python train.py --d_model=768 --n_head=8 --n_kv_head=8 --activation="gelu" --bias="none" --init_std_down=0.0032 --beta1=0.95 --lr_head=0.00901
Each number is 128 + 32 x the weight over its row's rms, rounded and kept within 0 to 255. Layers, rows and columns count from 0. Numbers have three digits each. The size before them is the row's rms in percent of the matrix's.

# layer 6 MLP down (transposed), 3072x768, rms 0.0136, rows 2086-2111, columns 512-639
107:079146153144122112122168126144135130126149093157101147113120163095116125080100128211113093097111110059090134174109093163125094111137151140115149104123123136098088162135093163123154104109109157102131106136069196145167110054143120148088159142151132181125064120151104142126091093143130114081109176127092115154150145079145086153163136165116172151164192107147141169177095101195106112123060
098:022167129112149110151116151122070172133084100148133123159148102113148194095172143044135111106134143095158200120088138092151132125118138192093112153119108104152125200136134129153133096088203167102176124140158141158109177125148142071134179150117095127097183107156095153138171132146128104066131097127140114102152142128097134069111118117122186160092162215112109035101143126082106104106090
102:131128117189101142137131103131111117129103117120100093178162119181150097059099133191156061127150110065113134155070152174182177106159130091105112100099128145135121153150160125134186144155099085090140140171113068099079120109095131105120162047101176095122104168170182100189115154143163079153125145153128158139086130112148164144094178116173105143112101149115096119142085114112137140154137
096:132072123105135127111095143154182103106102147124170114105078121140114151112163163102145134223127141138081130141154140134183058141125136157124159089139148151163121099127110131148135160179061140146110073158095091118112078089102140047180144089171116085135106171153114084041106132173097127093166144157160138154157124146041141143146153086130069088100172078144124154139054045177127154118088
093:068121103140092132111101110122166091123120063074105138113161113143119071109117138087133120103166092168147130141102142124168167112132149114108115146147145130162095110100142133106085175162124101130149130071183121182096140146139151143066081147179148160077155153145104126144061161135096189136135106168135138156153142163107149149117145085156142172123163134141166124098125185120132139155105
098:129096127196168166148113141120123178100110134191150112178151160143069108110181197102099085141161204151124098127127106167098104149162100156091075156094088137127126098157142137124136101107140153096153146144179108138126102192123106177149102161144167153120099147150083139082110163039135099150125148095133141129160118147095211205069138172136124131157126138186121092122157148160110105142135
102:115113212140156167110119149148144130181108095135141129093136133171094149149157129102162148076108143175152115107146091106141092114101054148115097136129065126116150103113120106151076156099145190095118094081097121145142162120157145141119098125127160058128043143129178084135132159132106102171123134156153163131130213137091089146098155140116151152078135188140133199101134105168103156148107
109:074109152158075105088116174147185147154134172119127105092124058123103151127126087113171108106098128083170129104143137093108087122110092086114112150096171166166136123107088144138080134123081168171133137085125146093101098167134172134124153103103169145079136166071106125187091122136094152148096141100079125105137116171140029157126115115100125163102031181082131092169082154153166101130150
105:158170122143159135089088097175059068070203123154171197139108157141115120181142083105139094081092110170100135131090177125153059193123055105116153072094121140180158132090092105157137080144152129142170197152122116093132153175141096181063143078141119153127146167164127071108177149113119171100090163097131120071190128133042135162122163198132106148088113164182193092102150166151130164131151
107:150211087117108135120128177124124128057151099132100130106113098094098104088122114143168120157119158127133098114162153096149121108174141105087160130136098102143110129104173094108150132124090109097124122167188115104123091158165102138161145149127120127153095106138154105167101160123185104124130125104102139053127163154079097120077154103183150110156187151148147129142137209146129125130149
096:114148130075130109092186101131178078144098122094129155105139068157100083137104116116109165151176146131129202120128161105140124113152146165112167150117165134145188151153132098117058125169132108176161126136145125172121132110118090099172109093108166113165087142143128168187086193135179185147087102140111154087102153157086117114157030105098096153143108110157163154130111153124170127125122
097:103092155184122145103143121132130123142168133123142138109104126187218131149067153143182069137115042135082178128160133151139122148110074126096175178149143136161119124118131098150116137136135166145153078096136129125177130129158030151116134211113065120110083100145122112165155123131124085146106110111089073097096092096120150170176144153132131097124124121137155211118100178095110132084163
103:116106083108132090119146170164152152171156066122173142153108108158107093158082143165197138146109132108162104131140089170039171108117083140103083127112186162100142171072189107057107155175177119098104128092169211132166067079089077068062145164158141078124166125104166178145168101144106179177149141086120089108145064142087213159092185141137177130181136092054196079122080150095122207094177
104:136067159090173124131121083097134103132149132137105096064159134159117153193130073124127146085166172180121142120094137096091098124161121196156087149096163102105128170132056141123130180101075138109120149126173091121131139153162171140132155091115157111108118141097162098118169201150123183112118155098174085140095080138131153083117094122094123132118124192161136116133124116097066036146070
098:096148106144128156133138213114101157133172104135154129053141121123104175107105079170142119156132085091161102087168127155161122087140140118136032108106098135106099109107120164109134145122142140090125140089057173163125156112104145150187166109067152137184130096086139159095165118157106154066134127132177104098163141093179167107138155124111078100162129016149155115116134164143110148093155
102:127135134183136140144149154087076101120133121181072085170160131103113146055115071124103108159111158146181145131163136083142091096138172132165084124176195190130126138125125092145119148099106177152152095113172135111096135097084147144095129171090110174145132131085122080161133140097140146122109186142100142073161141064163118123136094171163124101194176127129127141095135096111108110112193
107:131110137062142132114115151123202070086117135070123126163187138204173108162101142120161158094129065151114093129141130165168200157133151105121154167115113150088064130133147166109112091118099141081169142099050162159134126068166129115134092076076124096108150162096090163137108045172025116095142143146091106122111122116170162149171151071118136129144144112152183135180085127132082106107140
098:135088090163142114124104157154130209184142100171136179108117103114106104155122180139104199124206091142139162138081151108142119105103159108089134124133098071145076109085126136152179097130119140172090043109112142128129186105123155205143152125176118166134107232095131104096081078090137096151136138130036125126167151160138169112115188110117097131146096088173116123152109181088147135147157
097:149126064156155150149136141119118123079124189068105113120143095105116097090198128162145091183075177083136063164131148117122110125090146135133215057144082136153170103119130120000132155108171136118177072141167115120137141167142156136099142155084066133108111129159078113156114182138133138147141135116150158162096125154147123105098107156139117084139102080160098114160101112061113054050181
097:164129082143100140118086074109112108160138152127154094151083126141143121143160075093171143081110155174136112154128105180075118124064106111125081128178115193092105096161141149111097131107154128077104151137091108075165143119020115130087063120088156132149172117157130160102115138149142120176192194112186129148164172080109126030084115065105139111164096128172098135086172109102084110156109
106:103129072138136119152071041118130116158154096152129129098107097123099102133107137145155172104122097149133131169095139078158159153156142164125098053075114198128191140124164110129153118144141090168046148147111187117112105110201129131116139145145174094118151191143138108144186091156103198141127150152167148067165166142094150106112163131134109135131184088125138120113177125120100113152108
104:091129087082145105120150151102174129122110100147093140182166115160164114200196118090102144120164163105163108121106152103118108102120123164109056157183138151088122122141145084136126120161130121159154144143138104092126192194095137141131130136116195085126043138104187110105151138141084213177112142112124123105177138160094089131088141122068165096047119087118139137044131103080139166154150
097:127110106151093090160165112128091101139162082100106118175116183111114124084137154122096111119127111082086102105116132116207133150153152090126134168117115152167104083091101136167107137092102135138159126150125136105121171146166168111143100081130082083159112094137122157068132130098140152125142144123109102157121112158120123098167132110087158097139149145139139151121139090162174096134163
096:081184107152109175144129146128113135149155104103125120100126166107131137178108140136151118162100120151127086087170185140137103082106115111107126092075101158167182100126151142174179089097160181166114082144140086166128118071156122137180165140147102125211154164098088107161154129116093085104131197099097163253143142136152148157106156153162165033083080115135086085119159144180125100114140
090:142148091121158080157144154091184092120136085138070182092096209151122058121115093141117130158151105173119138133073139069175151121121133135114076176120094123031196075136108098101133155140082148167134118154115154164144067090113177098143111128125126126078120192142123133104167140139160134137103121121096096193129135142107076121113184143120149173088139103062150134082141148165141099118102
106:142170101114101143120094142143136070147091140143106127157101160161142140184109135093117143093083112109164084161136140089133156109108173206143137117139090063161171194144144117138110148209151171141123150142164121159145150104132105130116187066121155096103146184113152163135120141124149160140123053109121132119113173073116097111143099124094133163153087126027133159126091118095125142132081
# layer 6 MLP up, 3072x768, rms 0.0218, rows 2087-2111, columns 512-639
101:119107120092111063153125108141147103093158142124097092156184144138152107140131149125137163145151179138111104125150171148134156088147151140130153183180064128131092176135109158137110128092050111148129103137098113139141108135104061208103139114119133184104111120104125150111108128139105179156138114073116181121147087158143124162105147172151103155117037218121124164121128181115129141141086
104:141142144092152165170123142135125136127118089115125023136173120137093156120144145110167122099130193138175137117135112114122160083131159188158106148137137111129118097168112172153142158124163115177210093119096114111111123071117149124110099189122141162155107129128156147172201149132117113161141161131154156087118146171121135198167089161159081136123126140162117105108168162128142172129119
095:123161122153172171151190183173130172149141133094114163158190123089171112113162223174155103089148130107116161178053121126161165146127135138140147100125114109091103121144137067062124117123149178155109104101172132125122146181178104153125145165135099121078109111113103170155128124125152124147159084095121159081159183164174107135122102097185123134134062107145139123150220119144107115121127
094:131150135173183085104195106170140128102166165143137142082129123141160179104135143188120082102121101110168206131123154140121087144155080075139150180163022129150107147151095147200115092110122105123172118145132115182151087081088075120131128067070151150161109103067169098137141120147168066126152161157157106138098125103100097147124183110128152162143083167148161144129151136171141162093083
101:159141086119113091095119177135108112137148179116120089135082156113181166166117093153105145142109146141088140111105167160219101182102150107114099147170135154155093144087130104127125124125163086143142134103132141161089126107134112109098124191140099078149141137130151091149152152125116141139166206096131125109149135114140088145137152083110091159125108097145160126095065154080102125104155
103:125167092075123123150103214131175053146117093136140188160083123150164138090149118135115094155148152145083115088147144093095124131178136170160137113102158092109118080152152150105186135137113066116107097104174098200125133146122108116142132153123145147076103117112133153078133168107137105144071118141118133156155071103141138143173141125095103082157114114061102170140127091148118085126124
102:166073071075129073180148126093109177063120122139159116175127151129141094118131161135148129118151139144073166090124145118162152158141164076140163113141055117154096137122116163137140132083140122097194137125130140143122120106088135118116136106131163099089112103106192173081128112108082163103117128109173120126095164086121165134145127140142162065107173127095104158133130049071119148107157
103:136074145078106107123139132172155175141107132133156122156153147120151137094105173171144147067147135159129080099120103145129135136119117133146108126106096136142120131120111097087084063103106178123126103137110192117096142163103134110126122103177176069060142169092112120096113103145173140126128110120146197164150134145148174146141119127084085141132168160146163153158132099160162110191102
105:104133171201120179153145088097135116160146189115136156143196099101106148160198147146082117142131108159164123123141147172163094125106152114110162141100130109067111124139109083106120099163115140209132164131148102128079165142140136118059116122187163130123132159151145164122118184163074097073115117098208098134139070092131146163098099112192159138121119221155137147088140127152136074176074
097:168123123182105071113073161170129131118160166164099172161183110131188181127096149110153149165126180132162120197158091161113175085146150139065131124152161141108110133114080149102173083156121129151103129110110189112119119100142093135082155124198117157127145118125068137074147114142116148112151118084145088131135096130143066099141129143084090077105141127119153080151083153100140114139082
100:120150143102173093103109103153130106130167122145119111203147135081138096093113133101119116128152217182123151070156117079082127142188104135107097169115132106123152128117123141094181163145096071166090156193169120100060138122086183186095136109162182139123110130141128126102119166096116121111122145078108158143111187158093106151016130130104138139167121137132194102071148073115144107152138
099:169137071045167074161135127102109060093145164156153064155117042119157149149187180190097095182159118094143137179133157140151118141148108082162145074125130128157110135223133141158136108064079178136163146197104102123110075172082088126126152124145111120130157156106137130150156134118057100123090103139118118143164154149132126102150130139170145139196115143155097099130134140175108144136086
105:153129088132131136111139170131112116080116133130121160082166105073127119176170134166081108140099091145146148164160194151192144085168113123065118154116106107143164121157102107157104172157115098138157160070151092174017096173116107164093168155115124178144079083134121131098164154139179158135173159108198102171099066090136126123124092057126129095124093124111132134101163071138165178111133
102:140071171107146125157145129120155130099167168154145120174130162158161077139160105177129103126109147142150157172045142148135182106106141102106112080140075137187107103103127141097111098089151133135151110078121092102098116085165167095099148113185101130142172119068094136193220186105127094121084171153099159157149112091138127170124126069144186153105201133091151094164106096144143157109129
101:135124117124143063126108125170143093133098130156191116099158203170098093191068198218149075144147127087138100105163164102106136109120084104112161150177107158157166108098080140143164088089071162128118170147131140133114111172113065126131100180080169148135125132156124176091105134196145106139155116149129106106148105141121103094104138101099175168100109097124120155121170136147088178106036
104:148127123158110105112138150135144155091193151086079105070122128083100156135189069108130176140147147113134115090111153101075132155187139128125190066117154063067125138077124148104162137161136139153159092170154112126100154056086088139155107084148127162071103171144098129068163169154100103142086145133104138129152111120142109139138137129168111074135046142182096141111161139102189098101132
101:128116134136130119081174078113128150192124122113100174129146161162202096107108108129061127149151114202129172149154199136126177076192056092076108139158072153117188119131153093088138128173082089122099149112116092095133045099110122063146131104135162162160122046115132130165087146129087178077132144150147097192122134100137118104140157082129149139124128138134155134111161176123148170178152
099:137098083102153119138109096142138102114176114146143147124124123109110091115183164154059132145120119142128138165179116154110112167102100080165123130121174074130097182127114098156158105209077102181109110070123106158077144139158096108130109150215093064118147146109101114105121147067163111168131084080133146134110067118102124158143143071169135143121095152146108116066114065170111116134135
105:143111203084116115116146067129141135108092151202132095169152119196142196119077100095065160174121135131125187110148127124142172084134146164107122105094153113128075172138094163127136115061118110111129178137118099121148122111120076148137145105156100190107135073113139104123113115088085167088170101086140180143158126131129153131098096119137108167134116140130196124124117130130136089144122
100:134145134137144095149230193150110212167107119139145088173122158134173118108184187105138099126125140115155111142182130178126172098132158101073178180155135124095090149116107152114127116199187140135173097148157055148127105148195146126120097130073142130119154071087050195167139123134141165113093147103130140157151083133158156146217184052129157080138133142085148149128147126144135212114099
101:126135065112182137127100128113135160061122110129136157173071099032136169154146159086142091134200126133087120106163089168138089156117134100147100103126136124175116154164189199125182092090118127096075083174163204119096084105107088108117095136161161161092112140124049141117185160075083130129154138127100156105176054105194132119190094142098134140173092150097121148186128088055130142168112
100:097146184091111119101135147111166093122146138150146188102097094108171118126082168090150093184098190155137087146133173149131114116100125184178161133083148056152129131130124116093123124140112140133170116173154206182108132082102105104097144177137152154095122187141162128138089154096151063108168096140118149153161115098156112158092124171178098147160049120184131119175180133176121169083044
094:161144156146170072167135060153083175127124126156142128178127188125074098136103156181143048076126168073140138186126093100148098130189155144130149199168134153163176135173165094126137138095112091120140117169123166129122088149120130142080108088121124183103221110147172156133100147085097129085171068126162157138176124199138135083104120121167161208155128133140147139148151105159116107096068
094:154065119186111086115127223174118141126213154105128147171157125107152168116092158113139144141080156041156181136175182143154131119198064095111177066124101139135099153154139131096113140115135163182149145141135117114134160130144130160108147154073072188164170123100111104105100147111142097112092165160100094094148076147180163173154155110088167139140077086124118102146106120116120102103168
108:181130126114135102088117149112131147146101177147172124086149106136114165123123094096146111167124157104145098146110135130149108164085191152153168096105114107133184159162117115136107120122152165169119145162163107090112153142101112150102118172104151179051101154163159152140143160167166142116114108116097134147143147118142176093172150109206200063099103123115135113169096130110166112130090